{"vocab_size": 6735, "rope_base": 10000.0, "tie_embeddings": true, "parallel_block": false, "init_std_up": 0.0285, "lr_mult_down": 0.7, "grad_clip": 2.0, "seq_len": 256}
Each number is 200 + 30 x the weight over its row's rms, rounded and kept within 0 to 999. Layers, rows and columns count from 0. The size before them is the row's rms in percent of the matrix's.

# layer 12 MLP up, 640x160, rms 0.224, rows 600-639, columns 0-159
099,234,199,193,214,189,221,224,220,164,190,215,245,191,271,183,155,197,256,153,177,194,218,173,156,214,210,216,221,214,156,230,223,188,188,136,212,211,210,177,225,225,224,207,210,223,240,161,217,211,200,176,165,207,186,239,229,197,251,228,245,169,197,185,213,185,192,181,145,228,160,206,198,212,214,208,173,184,206,222,182,205,237,211,199,241,208,182,199,226,217,146,194,175,210,252,160,246,168,171,195,210,229,166,176,188,240,134,175,264,238,221,171,204,181,159,187,109,176,254,239,215,194,227,191,171,125,171,192,219,204,123,173,265,182,169,214,237,165,255,219,208,225,198,211,192,178,193,237,175,154,183,209,180,178,213,235,175,225,192,174
103,163,196,197,244,174,176,217,185,249,193,169,226,168,163,195,250,196,205,181,199,263,193,208,200,225,199,236,198,234,232,189,200,224,213,179,202,178,191,212,191,200,239,223,177,211,231,225,179,212,234,211,188,242,193,189,186,166,233,194,255,171,196,207,201,213,230,273,210,185,204,190,197,227,212,171,232,172,196,244,201,224,223,219,181,235,203,145,229,188,179,231,235,156,164,170,142,188,206,143,166,211,209,237,189,259,201,222,226,258,176,247,171,146,206,163,231,142,218,203,212,162,142,210,199,149,188,192,111,192,170,174,236,238,152,168,201,215,140,201,216,220,158,156,233,209,240,177,201,227,200,233,186,220,164,217,217,169,195,184,115
099,191,237,195,162,233,178,220,264,210,181,206,196,190,176,175,185,191,251,233,237,190,206,169,143,209,167,213,185,199,180,156,234,168,196,169,147,166,228,164,206,231,176,194,188,222,200,181,236,233,254,220,221,184,199,247,190,205,177,262,226,188,173,119,208,211,226,148,162,188,240,234,219,176,180,161,225,206,154,201,241,213,206,181,210,231,217,201,189,175,169,208,252,174,232,222,252,140,194,197,178,206,245,178,198,208,170,157,202,211,189,197,227,280,218,198,182,249,243,187,240,198,163,164,185,280,193,198,210,204,158,168,180,130,206,182,238,164,223,196,190,230,164,214,182,202,189,236,155,218,197,164,226,261,189,196,205,202,236,239,185
102,160,216,229,180,118,199,180,226,240,170,202,232,178,195,212,249,184,230,242,218,184,233,209,173,195,231,171,247,251,188,211,230,209,201,187,181,185,226,170,224,201,203,144,201,205,215,227,190,229,140,181,201,175,216,180,221,185,181,179,220,201,184,157,173,197,172,195,192,201,251,201,180,215,233,194,245,209,147,213,231,196,213,279,161,156,233,219,156,230,215,187,166,153,214,189,186,220,193,196,141,211,243,228,199,199,155,290,217,247,228,160,240,154,149,185,144,217,203,186,242,163,211,219,175,191,226,216,224,191,187,154,219,128,205,219,190,194,184,158,207,225,211,208,195,146,205,147,188,247,178,221,228,222,187,228,228,250,178,239,210
095,244,256,245,156,154,220,210,172,182,153,172,269,205,232,143,220,216,206,282,261,234,220,241,212,172,166,170,181,167,179,193,199,236,177,229,163,206,229,195,199,229,198,191,253,192,220,199,171,214,211,198,190,179,230,182,159,128,155,210,206,241,218,176,228,196,224,241,189,165,232,178,184,194,200,173,167,169,233,164,253,169,202,242,217,235,155,151,199,232,221,200,210,170,192,167,209,207,222,201,178,246,211,162,194,160,219,163,211,215,200,194,201,214,210,211,210,197,227,172,156,236,228,210,194,234,164,156,210,211,215,185,250,229,197,237,193,196,192,163,221,194,154,116,173,246,221,215,197,203,245,180,128,184,230,215,183,215,184,185,221
097,187,141,189,225,158,186,232,241,177,178,181,182,231,229,203,221,245,226,224,200,247,277,214,195,183,138,216,202,122,182,198,195,209,189,184,224,206,221,162,186,235,222,195,195,245,211,194,196,212,248,242,160,209,240,163,205,217,230,197,180,165,204,197,234,206,199,206,178,217,185,164,290,226,199,197,191,154,191,204,237,225,212,169,204,204,190,188,152,215,209,213,206,224,120,179,161,169,217,196,257,213,197,233,228,218,163,215,200,231,194,239,158,198,241,152,173,192,229,211,197,171,205,209,164,217,117,221,149,196,187,211,218,123,196,231,183,190,215,214,150,225,194,128,206,211,258,225,222,146,195,240,185,206,187,185,209,175,164,208,183
098,267,228,216,205,217,270,176,239,150,177,214,248,218,192,185,197,219,174,201,204,159,220,227,191,230,202,140,180,212,228,203,231,258,176,170,192,156,204,235,259,238,200,234,189,198,212,196,158,224,208,198,172,243,151,169,169,166,167,221,207,203,186,145,200,266,192,217,201,170,209,256,207,229,192,146,177,217,216,250,200,149,174,210,154,220,176,176,170,154,179,169,181,201,235,189,194,154,249,231,181,204,243,179,181,177,138,231,171,228,223,196,183,145,212,192,223,255,195,226,202,190,180,216,189,183,269,211,167,188,211,207,229,187,206,167,174,213,242,215,184,228,180,149,160,225,222,203,186,200,265,201,263,189,184,189,188,216,198,153,230
099,151,204,174,164,238,209,170,220,203,215,197,246,257,288,230,218,189,201,182,207,125,206,208,180,241,190,149,199,223,199,179,189,188,184,170,179,193,185,211,220,174,194,178,246,234,194,196,237,183,204,241,129,224,215,208,231,209,206,188,231,162,163,157,144,165,193,262,194,151,186,251,194,202,217,204,236,245,189,191,178,185,180,209,148,184,199,175,181,190,152,169,166,190,200,184,211,213,223,156,165,137,199,221,167,211,168,252,232,241,248,195,193,229,177,181,173,188,200,195,225,165,209,162,215,215,207,265,229,223,230,180,211,159,230,228,193,186,236,199,164,197,176,281,276,221,179,223,189,198,188,187,232,205,179,235,160,208,215,180,236
100,195,176,270,223,137,159,159,248,207,150,188,212,256,183,213,225,166,181,200,194,191,167,206,175,233,224,166,185,237,190,199,266,187,202,196,222,190,180,172,222,200,150,181,134,177,196,196,160,233,238,229,205,228,192,192,140,167,232,212,154,187,217,221,228,198,217,151,198,255,196,188,168,237,182,180,201,208,215,200,229,269,206,217,195,199,158,218,163,230,141,207,194,171,230,196,201,219,182,211,167,217,140,211,236,186,204,196,248,234,194,192,183,156,193,229,283,190,186,220,213,236,207,217,168,211,188,156,219,214,122,183,231,163,200,210,245,188,161,257,168,211,230,226,250,203,227,208,246,167,231,174,185,208,208,203,259,214,179,202,195
095,177,194,198,225,189,160,203,150,182,235,148,236,249,239,187,214,198,236,192,171,245,271,203,205,184,215,192,175,172,208,189,201,197,217,166,216,210,224,219,179,164,230,198,189,184,242,234,172,170,201,203,158,189,218,186,213,148,178,223,208,225,192,197,241,183,228,189,162,168,260,235,255,206,171,211,246,255,179,222,233,177,219,217,199,260,169,219,193,172,178,170,158,212,190,224,142,201,236,222,197,193,190,185,197,200,184,293,160,194,213,173,160,165,229,174,216,247,229,221,227,201,216,221,181,243,243,245,176,180,231,213,184,162,202,150,179,245,201,187,182,150,156,233,172,263,139,197,209,160,157,175,203,217,223,173,180,205,213,128,211
105,231,247,189,192,213,204,234,172,155,141,250,223,177,176,181,166,215,197,209,185,200,219,238,148,188,175,236,199,199,181,165,207,129,143,237,178,202,266,224,234,206,167,179,167,194,176,204,235,240,197,197,167,201,174,174,172,118,187,203,198,256,188,159,228,262,187,206,183,183,196,164,222,178,186,259,215,189,208,190,225,192,256,181,190,224,187,206,230,176,168,201,269,217,241,204,240,178,203,222,241,241,211,198,161,207,233,200,213,175,190,242,175,191,175,174,189,215,165,163,142,212,199,224,172,217,240,193,197,162,195,200,158,237,240,253,202,143,212,210,223,235,166,236,212,233,186,167,202,190,191,205,182,234,212,224,198,250,234,136,154
105,146,208,224,180,151,277,206,193,196,182,227,184,230,239,214,175,231,220,235,175,209,172,206,205,249,195,197,221,177,208,194,185,216,148,198,176,238,227,196,182,199,171,233,193,203,187,172,172,230,217,186,220,216,213,250,206,158,193,211,220,224,197,202,195,175,226,195,247,165,250,226,189,207,202,172,123,216,233,216,184,259,197,190,235,122,160,151,228,211,188,169,199,192,197,196,205,182,240,212,198,168,202,237,208,203,159,216,239,211,177,180,193,245,249,245,174,264,183,175,162,169,216,204,193,203,178,230,175,206,208,209,182,231,188,170,229,255,223,141,155,148,194,179,144,214,211,108,204,178,241,195,250,119,197,224,195,190,197,242,225
105,159,187,186,189,223,166,195,162,203,238,250,233,202,197,184,225,223,194,190,190,225,157,203,180,264,211,158,211,177,206,171,202,182,227,214,192,191,160,202,254,241,270,181,176,230,187,253,170,243,169,221,204,223,192,161,190,246,166,185,149,122,234,203,162,227,212,141,214,149,212,220,220,170,198,191,177,253,227,160,215,204,219,178,245,200,217,198,157,172,180,213,166,241,229,193,192,193,227,187,189,211,142,275,198,208,217,247,247,224,223,215,214,258,218,191,223,117,190,158,192,193,222,227,205,179,230,185,170,192,219,238,204,185,245,238,185,182,208,132,174,221,147,204,192,156,237,199,155,181,202,203,162,175,216,196,226,184,188,183,222
100,158,181,187,188,159,176,221,194,166,203,214,208,227,178,174,201,213,223,203,165,218,173,230,229,264,218,197,218,182,201,189,217,197,198,215,190,245,189,175,187,237,224,179,242,203,199,173,189,174,196,190,180,220,209,167,214,188,250,203,189,224,143,224,205,184,136,242,223,201,212,210,191,232,224,193,298,215,175,198,181,183,175,202,249,197,205,225,176,230,233,171,237,196,158,190,214,267,196,160,153,161,211,161,188,206,167,150,260,219,155,196,193,200,242,216,197,257,202,255,185,200,151,201,219,174,210,276,240,229,193,191,235,201,204,190,171,234,155,203,216,168,207,165,175,241,234,138,238,165,161,171,182,179,194,141,208,238,184,247,120
090,153,207,246,210,216,187,203,243,161,184,239,216,173,180,176,216,199,185,263,199,166,241,220,195,216,193,212,167,211,185,289,205,190,156,227,218,192,140,199,215,191,193,221,190,214,240,222,189,195,212,206,253,224,200,198,141,177,168,181,165,167,234,183,214,182,208,187,186,208,234,244,162,158,180,181,245,192,192,177,181,166,200,210,194,257,136,210,174,205,179,184,180,229,170,243,122,169,207,212,206,210,224,151,184,214,198,202,198,185,259,271,239,140,203,205,196,176,170,206,156,190,173,216,163,235,170,218,230,206,167,202,186,239,159,163,218,243,234,183,187,211,195,175,206,179,226,233,246,175,250,159,217,265,192,233,192,224,192,190,280
091,224,229,217,208,122,223,176,201,181,126,208,226,215,244,200,208,168,155,222,231,253,270,191,153,275,171,169,227,206,182,183,216,181,190,177,204,193,170,241,184,202,227,186,235,206,191,201,209,231,207,182,178,215,214,189,227,203,202,219,207,184,193,196,266,247,205,191,222,202,218,176,187,175,155,181,178,246,166,188,233,220,224,245,197,203,210,210,216,179,219,158,229,229,201,189,208,214,176,178,124,234,248,152,195,195,228,210,233,138,268,179,226,217,245,208,210,209,148,216,183,238,174,195,152,148,194,153,200,215,202,191,182,193,165,175,202,221,215,222,166,113,206,171,245,179,169,222,184,273,201,219,216,172,184,183,168,189,210,161,235
098,108,214,181,223,152,186,165,139,166,210,187,244,193,156,180,178,182,167,235,135,177,200,164,198,163,166,185,208,264,161,200,203,222,215,196,243,149,145,193,268,190,171,244,232,178,228,225,212,245,213,174,230,196,201,199,195,208,168,197,239,178,216,233,180,207,212,215,153,195,230,221,265,223,199,212,184,181,196,201,205,210,236,186,206,183,175,197,151,200,198,195,225,240,216,274,196,250,224,193,202,291,201,203,203,210,236,169,213,257,205,249,161,178,221,185,241,174,219,198,247,238,200,191,226,215,187,171,218,156,161,218,198,199,191,177,204,245,145,210,205,210,173,192,201,264,183,196,164,167,171,219,197,164,204,162,203,182,210,169,220
113,166,216,218,202,197,218,169,172,194,167,190,156,168,243,184,233,209,201,180,191,172,221,147,230,192,130,191,211,166,195,187,170,239,122,164,142,196,200,219,239,245,230,199,202,188,198,231,175,215,183,222,188,190,183,187,226,203,225,191,229,195,224,206,223,189,135,237,215,239,179,234,231,188,255,241,191,220,188,196,252,194,164,243,198,240,204,264,243,197,230,237,194,94,174,220,206,192,196,190,163,234,240,250,210,180,181,162,214,165,211,235,250,183,185,179,169,160,230,178,211,221,209,204,240,143,184,222,220,216,195,210,228,225,206,231,227,157,163,203,218,189,214,242,225,184,191,161,250,189,157,198,163,182,186,161,134,233,241,201,209
099,184,181,230,170,186,218,188,183,135,156,174,177,135,204,197,163,177,180,232,197,217,195,181,232,148,175,172,206,227,181,237,219,249,214,205,185,200,158,191,204,166,215,220,195,196,158,261,181,187,164,179,180,167,185,189,197,234,242,209,229,144,274,210,194,212,173,208,190,187,240,221,203,166,266,252,224,227,274,205,201,246,167,233,152,192,217,207,176,132,196,220,218,175,208,184,242,182,218,180,181,218,205,175,205,137,210,222,193,248,263,160,224,168,222,198,176,209,233,190,199,209,226,233,186,221,219,294,193,235,169,225,174,200,239,196,149,187,170,218,194,261,199,219,183,182,197,183,193,183,257,154,183,218,190,220,206,148,192,187,195
094,149,208,202,258,253,206,207,149,194,224,157,192,235,228,210,223,254,214,103,175,220,225,180,152,208,190,164,235,225,163,188,178,188,169,195,201,196,200,140,232,223,216,174,174,172,202,265,204,226,186,195,229,176,212,187,182,241,173,197,174,201,224,204,206,142,207,204,203,176,209,229,216,229,181,214,248,213,227,150,251,199,219,180,130,202,194,207,159,184,248,155,207,221,213,243,171,226,200,205,229,234,127,206,149,211,174,160,179,158,248,222,204,195,146,215,198,187,230,244,208,226,246,247,253,219,157,170,203,199,156,225,211,231,243,222,213,253,208,194,165,253,159,217,206,187,159,212,188,221,198,201,215,211,210,206,168,201,187,184,178
091,178,174,205,211,192,173,228,172,152,181,242,231,225,227,203,203,194,201,200,154,189,209,249,212,217,191,212,205,174,178,138,150,230,148,170,220,160,197,164,211,175,212,237,166,258,254,193,235,236,220,145,165,167,208,212,195,162,192,225,197,159,184,213,195,197,235,205,203,228,175,230,181,226,226,185,167,198,182,202,210,198,233,215,211,285,189,232,169,255,205,204,182,209,148,195,189,202,215,184,219,182,262,135,227,215,178,186,188,233,179,202,209,192,185,227,224,248,216,241,165,196,208,167,166,246,161,173,151,160,186,190,216,256,166,227,240,275,144,185,157,221,152,133,253,212,170,222,208,193,221,179,203,169,227,231,193,213,183,212,248
099,174,244,183,225,218,199,213,242,179,187,206,112,231,234,249,201,215,192,205,220,224,204,216,201,182,207,201,175,217,220,180,190,216,227,211,193,192,135,152,183,177,168,212,207,239,187,175,218,237,221,156,196,188,168,178,213,179,177,183,149,180,243,236,184,173,226,176,185,118,213,213,201,242,199,230,188,211,221,218,181,222,245,176,228,182,196,191,154,205,192,219,125,185,157,254,130,175,180,236,232,200,208,211,156,210,204,194,230,216,157,239,213,207,203,218,257,221,194,222,176,178,243,220,165,165,176,212,204,259,227,224,186,218,220,246,230,263,172,221,180,172,296,172,225,194,212,161,193,230,142,201,169,175,230,197,183,222,143,217,199
089,183,200,186,151,193,231,209,178,145,220,212,180,206,213,174,212,249,180,197,200,221,226,206,197,202,196,210,172,150,206,241,206,175,217,247,161,228,186,135,200,269,188,177,233,176,193,157,199,244,211,240,250,204,202,172,182,140,238,216,162,185,220,170,168,220,184,184,204,167,189,221,223,185,221,241,263,232,200,243,270,178,239,220,207,180,187,182,226,176,211,219,252,216,192,216,230,174,185,197,145,210,200,236,168,194,176,145,199,211,195,224,198,165,238,180,133,274,206,195,223,218,196,193,229,195,188,227,205,241,184,250,269,168,209,213,179,218,209,233,168,161,241,214,169,172,179,146,186,169,177,192,180,180,187,139,253,242,148,162,179
103,204,166,207,183,145,201,153,220,205,198,271,189,193,175,168,199,210,181,205,174,178,189,238,238,209,207,210,236,203,238,164,237,246,207,200,192,225,142,204,244,182,172,127,233,211,218,192,195,247,197,237,187,219,247,197,190,239,233,177,191,175,250,188,164,238,195,187,159,208,178,178,210,215,177,194,196,173,213,166,229,258,195,193,251,197,183,179,155,188,218,145,242,216,181,224,225,221,225,146,181,183,296,168,148,220,168,125,182,171,197,231,226,195,203,246,210,206,178,173,188,179,220,169,261,164,156,200,204,222,201,192,209,152,231,226,198,166,178,165,216,206,183,236,178,217,182,225,156,180,194,143,226,193,230,217,225,235,229,264,184
101,227,232,183,233,161,177,216,226,161,257,240,215,172,216,222,259,242,178,252,148,207,190,195,199,187,234,159,224,193,234,207,237,179,190,210,180,234,163,197,216,257,208,175,216,150,183,220,144,182,179,197,203,259,181,219,198,240,192,215,222,147,166,157,220,220,175,205,243,174,243,221,196,254,187,147,222,172,146,145,171,233,207,174,200,229,192,209,214,211,186,231,223,144,168,197,193,192,219,209,195,154,165,182,206,233,249,169,213,202,185,184,223,311,200,206,156,201,182,186,236,188,161,191,222,127,215,214,219,146,210,173,202,241,197,144,204,227,173,175,184,185,203,196,250,187,199,164,194,234,201,174,199,219,210,228,197,193,204,146,192
090,217,217,185,179,194,208,211,227,228,197,207,211,133,182,258,177,199,210,156,227,164,257,224,125,186,212,165,173,232,174,181,259,224,176,193,233,172,228,195,159,192,206,199,239,245,180,184,164,209,180,161,156,241,174,210,213,123,214,237,167,189,206,232,209,163,144,229,179,204,182,227,197,221,245,196,226,203,161,188,187,235,185,192,217,149,179,223,229,212,170,188,220,180,208,236,173,153,169,181,184,176,186,238,195,174,239,215,195,206,162,165,272,167,214,236,129,190,195,176,215,162,254,199,226,264,247,227,214,149,153,172,242,218,235,261,203,200,207,220,210,179,201,220,199,174,159,169,176,227,196,226,216,182,182,209,217,217,228,173,236
093,146,218,253,155,173,212,200,188,195,211,223,170,174,206,163,231,165,226,213,223,219,242,225,134,226,219,236,256,178,213,225,215,182,219,192,175,164,194,215,208,212,224,219,226,168,220,162,199,250,171,225,186,164,276,200,289,167,167,203,226,225,259,204,213,241,197,128,187,233,193,196,197,179,184,185,203,201,231,143,191,259,211,190,199,186,178,224,228,151,192,171,203,203,190,219,227,215,199,180,205,200,168,192,228,214,244,231,152,212,218,173,187,205,235,171,201,187,172,187,202,178,270,202,228,191,221,184,198,204,208,165,151,178,194,154,207,114,207,201,233,210,254,179,260,204,169,207,236,143,191,136,169,189,200,199,157,233,195,176,185
101,245,254,216,219,164,234,193,235,184,180,208,191,204,204,250,182,169,221,191,183,234,234,208,203,210,231,134,198,263,185,246,201,240,226,153,182,245,192,156,180,156,192,229,238,205,207,181,181,201,153,231,187,194,149,236,241,188,223,177,185,216,169,201,200,220,236,164,229,179,158,220,205,184,229,169,138,233,219,147,174,257,186,197,200,233,193,242,168,131,157,195,174,227,165,225,241,144,189,214,232,166,222,222,191,199,185,166,235,193,227,185,169,207,181,174,243,207,223,152,190,174,215,209,247,230,141,143,161,160,200,174,234,210,215,205,223,197,220,166,177,175,207,196,190,224,250,197,182,159,201,193,253,192,173,176,200,159,242,252,173
101,180,218,226,198,173,195,213,176,191,228,228,189,246,251,229,225,157,186,211,222,157,213,216,162,252,181,195,177,226,272,207,237,145,186,265,255,168,155,214,217,213,141,189,176,219,202,236,155,240,190,234,175,141,182,156,273,202,221,185,195,218,155,222,175,173,167,197,202,140,266,196,192,200,238,211,177,194,215,231,193,230,203,218,167,188,200,199,192,237,189,258,192,204,243,167,198,226,208,125,176,212,189,216,207,202,212,213,174,209,194,190,240,229,226,194,169,251,213,174,203,182,190,178,173,194,232,212,211,189,215,160,235,173,206,155,214,196,176,152,221,197,225,206,163,221,211,243,205,241,217,144,166,183,196,211,132,160,240,141,204
106,156,190,169,187,237,204,242,217,185,190,182,212,190,225,203,289,153,232,222,197,225,185,187,169,207,200,198,209,244,226,225,222,188,170,236,197,139,199,163,183,207,204,185,181,202,187,194,242,254,192,201,168,198,150,201,205,259,167,153,183,131,175,178,232,165,220,158,196,219,235,240,258,188,206,227,213,164,180,172,186,280,195,231,194,252,224,167,173,156,172,164,220,225,225,183,261,175,211,243,219,218,165,218,173,229,176,213,180,170,194,242,181,196,196,248,197,160,232,181,223,195,270,196,219,188,212,172,229,160,151,169,174,226,193,191,217,221,214,218,224,193,172,222,169,180,233,223,181,221,237,123,221,158,237,205,150,210,168,203,192
099,197,205,152,157,203,243,223,209,181,198,82,184,208,193,199,214,236,180,247,238,170,208,209,216,233,136,272,192,175,209,174,207,161,197,185,160,182,193,235,214,209,226,223,218,170,188,179,227,236,192,173,209,258,176,221,211,163,232,165,173,170,219,205,221,189,192,142,218,194,195,213,197,196,224,265,198,211,271,176,220,224,197,200,217,185,178,232,180,247,159,182,195,223,182,236,156,169,180,176,156,214,157,171,236,142,207,235,157,187,167,187,203,214,198,281,198,173,217,163,199,191,228,223,190,218,255,191,214,218,299,192,172,201,194,160,207,187,218,193,233,221,230,222,231,194,149,210,237,201,215,223,193,213,234,199,178,199,198,157,215
097,224,216,215,145,196,160,262,165,203,180,206,173,188,155,232,185,245,222,183,212,209,204,229,163,267,180,204,225,253,226,158,204,229,189,205,204,180,172,194,171,180,134,168,173,172,178,242,220,225,216,203,212,196,203,121,203,221,147,192,208,184,173,178,228,174,215,206,229,237,225,226,171,187,232,203,204,185,241,194,250,185,148,133,127,237,139,187,177,166,185,191,189,173,285,234,188,185,202,192,177,208,213,179,166,175,246,238,214,223,227,278,193,194,223,236,230,187,208,224,227,207,170,201,226,217,167,244,243,175,174,155,220,210,159,200,252,180,182,190,209,195,221,217,219,200,173,191,223,163,205,229,193,255,242,172,169,197,195,199,177
105,202,204,217,143,181,218,200,209,246,170,156,217,218,204,206,215,244,221,231,246,241,158,196,209,206,224,151,247,179,176,269,201,201,141,167,237,231,205,176,199,195,224,207,215,245,192,244,180,200,183,190,182,257,131,121,225,164,238,210,195,172,220,221,212,191,209,169,168,182,196,177,229,235,167,246,194,222,188,188,237,188,178,197,222,254,215,162,234,248,254,170,206,153,196,168,204,175,160,236,143,176,194,208,229,198,197,209,226,163,166,173,182,189,180,171,180,211,170,201,201,222,188,172,205,166,256,214,247,172,206,171,182,213,212,128,227,221,206,226,201,190,272,208,168,202,163,243,222,152,165,197,227,212,181,162,204,226,240,193,150
122,252,175,177,254,181,128,221,159,212,183,202,253,204,216,220,250,237,206,213,216,200,190,158,218,161,194,243,240,142,261,193,197,229,124,234,159,201,216,190,189,203,216,220,204,232,209,211,212,210,235,185,165,156,196,157,170,215,160,232,151,164,216,211,215,161,157,194,159,202,245,186,241,206,229,241,200,205,220,177,202,184,215,246,173,196,208,210,214,162,221,219,170,197,163,262,216,204,229,222,210,238,182,199,189,175,198,189,179,244,168,195,186,199,146,212,201,190,195,232,153,174,154,232,243,241,189,218,211,177,168,197,173,236,179,199,221,219,138,240,191,245,170,168,233,242,222,189,155,133,196,190,196,213,196,205,168,213,281,233,199
099,194,194,226,260,216,201,263,167,176,184,195,175,203,167,180,194,172,199,170,231,158,229,147,155,164,224,239,190,170,218,220,199,225,210,180,180,155,183,205,168,209,222,211,212,176,200,154,241,212,225,177,242,202,228,211,255,142,245,166,222,192,166,216,175,230,162,153,253,179,264,224,214,165,237,156,165,276,271,214,229,211,221,172,185,197,247,172,154,193,156,224,211,208,207,202,221,172,215,165,205,236,216,169,171,229,200,174,145,203,244,214,164,240,217,185,214,209,200,243,208,217,200,183,183,231,212,210,203,223,207,143,186,226,219,225,205,229,136,150,216,182,197,171,187,183,194,243,155,234,194,202,194,149,172,161,178,142,223,217,211
101,187,144,209,164,176,170,206,210,191,164,215,170,163,198,211,167,237,212,192,205,270,247,206,207,170,177,165,164,218,212,204,187,198,208,174,171,130,245,163,224,173,161,195,183,204,207,215,175,203,210,194,201,196,173,261,200,219,216,221,185,168,237,191,178,188,182,235,179,151,201,203,173,200,228,223,286,184,229,194,212,206,245,172,213,214,159,178,286,199,237,205,136,248,248,230,139,200,226,140,211,134,241,208,194,196,185,196,214,198,214,200,253,168,290,196,184,177,179,169,191,215,216,256,195,210,243,225,207,211,186,202,233,249,163,215,241,189,188,215,232,165,244,204,186,213,214,163,198,190,190,200,156,190,214,153,246,199,174,174,212
106,237,196,188,179,166,207,230,205,199,204,194,140,173,233,198,135,220,204,244,221,199,183,173,244,176,208,213,177,170,204,227,196,191,232,204,187,164,229,141,147,203,151,177,245,208,246,208,169,143,141,173,171,240,199,158,197,209,176,170,158,211,220,226,196,233,199,271,204,197,212,198,176,244,234,258,237,155,190,221,192,203,193,218,234,159,167,181,160,163,211,148,177,238,206,182,289,198,215,185,196,223,252,237,188,215,236,203,192,205,211,227,246,201,172,219,185,165,142,204,173,177,237,184,161,145,196,273,193,231,239,200,204,190,214,198,194,217,215,193,190,265,209,180,199,198,163,225,189,144,224,198,197,222,200,258,173,166,197,221,182
098,192,150,153,237,207,248,232,175,182,190,180,228,174,229,207,164,249,212,209,192,199,191,183,197,157,148,179,221,185,227,264,187,223,176,183,250,183,218,201,185,172,172,199,189,201,211,174,183,147,186,208,241,175,173,179,263,176,182,179,215,230,179,202,220,200,173,201,166,190,225,162,191,213,243,189,199,253,197,172,171,243,171,199,264,205,182,197,205,227,225,189,225,144,169,188,200,219,187,125,158,192,220,267,196,222,215,196,157,230,190,203,249,248,219,213,173,141,239,195,189,180,119,265,182,160,216,184,227,239,220,232,216,173,203,187,207,237,140,217,200,184,189,256,216,197,219,198,256,239,214,232,224,136,195,211,177,164,221,230,219
093,227,255,194,272,213,195,180,221,205,169,176,213,194,228,179,182,224,189,211,228,240,164,198,123,294,139,188,122,197,195,215,152,138,216,228,223,188,212,181,225,173,216,203,192,219,219,198,272,234,192,212,205,217,168,201,151,151,165,220,178,183,209,230,195,172,181,201,160,136,186,202,241,262,216,203,140,178,197,188,231,161,186,229,177,225,177,213,185,194,188,188,215,181,163,262,234,191,134,229,208,201,234,209,174,229,248,182,229,232,180,225,231,176,154,205,196,227,187,191,196,166,166,202,203,196,154,184,266,210,218,227,200,190,174,202,215,193,193,249,206,206,166,207,211,240,234,207,198,258,211,207,235,159,173,188,191,182,214,194,209
093,170,204,213,167,196,177,244,226,230,189,182,198,216,175,200,222,186,199,209,208,189,200,220,176,234,173,204,144,202,209,213,184,169,202,221,194,272,209,162,221,217,205,205,215,250,217,160,202,179,222,156,198,208,252,195,191,187,252,183,177,201,217,110,191,180,219,199,192,223,202,226,201,209,161,245,215,187,178,192,164,160,237,214,198,203,148,238,206,316,160,223,185,244,206,194,224,235,160,154,168,211,237,175,177,251,193,205,185,251,190,187,190,184,171,195,190,191,197,194,236,177,144,170,169,168,241,221,255,218,199,230,192,208,250,235,223,232,150,236,240,228,109,170,166,222,179,221,201,218,177,144,199,243,189,143,217,188,213,173,214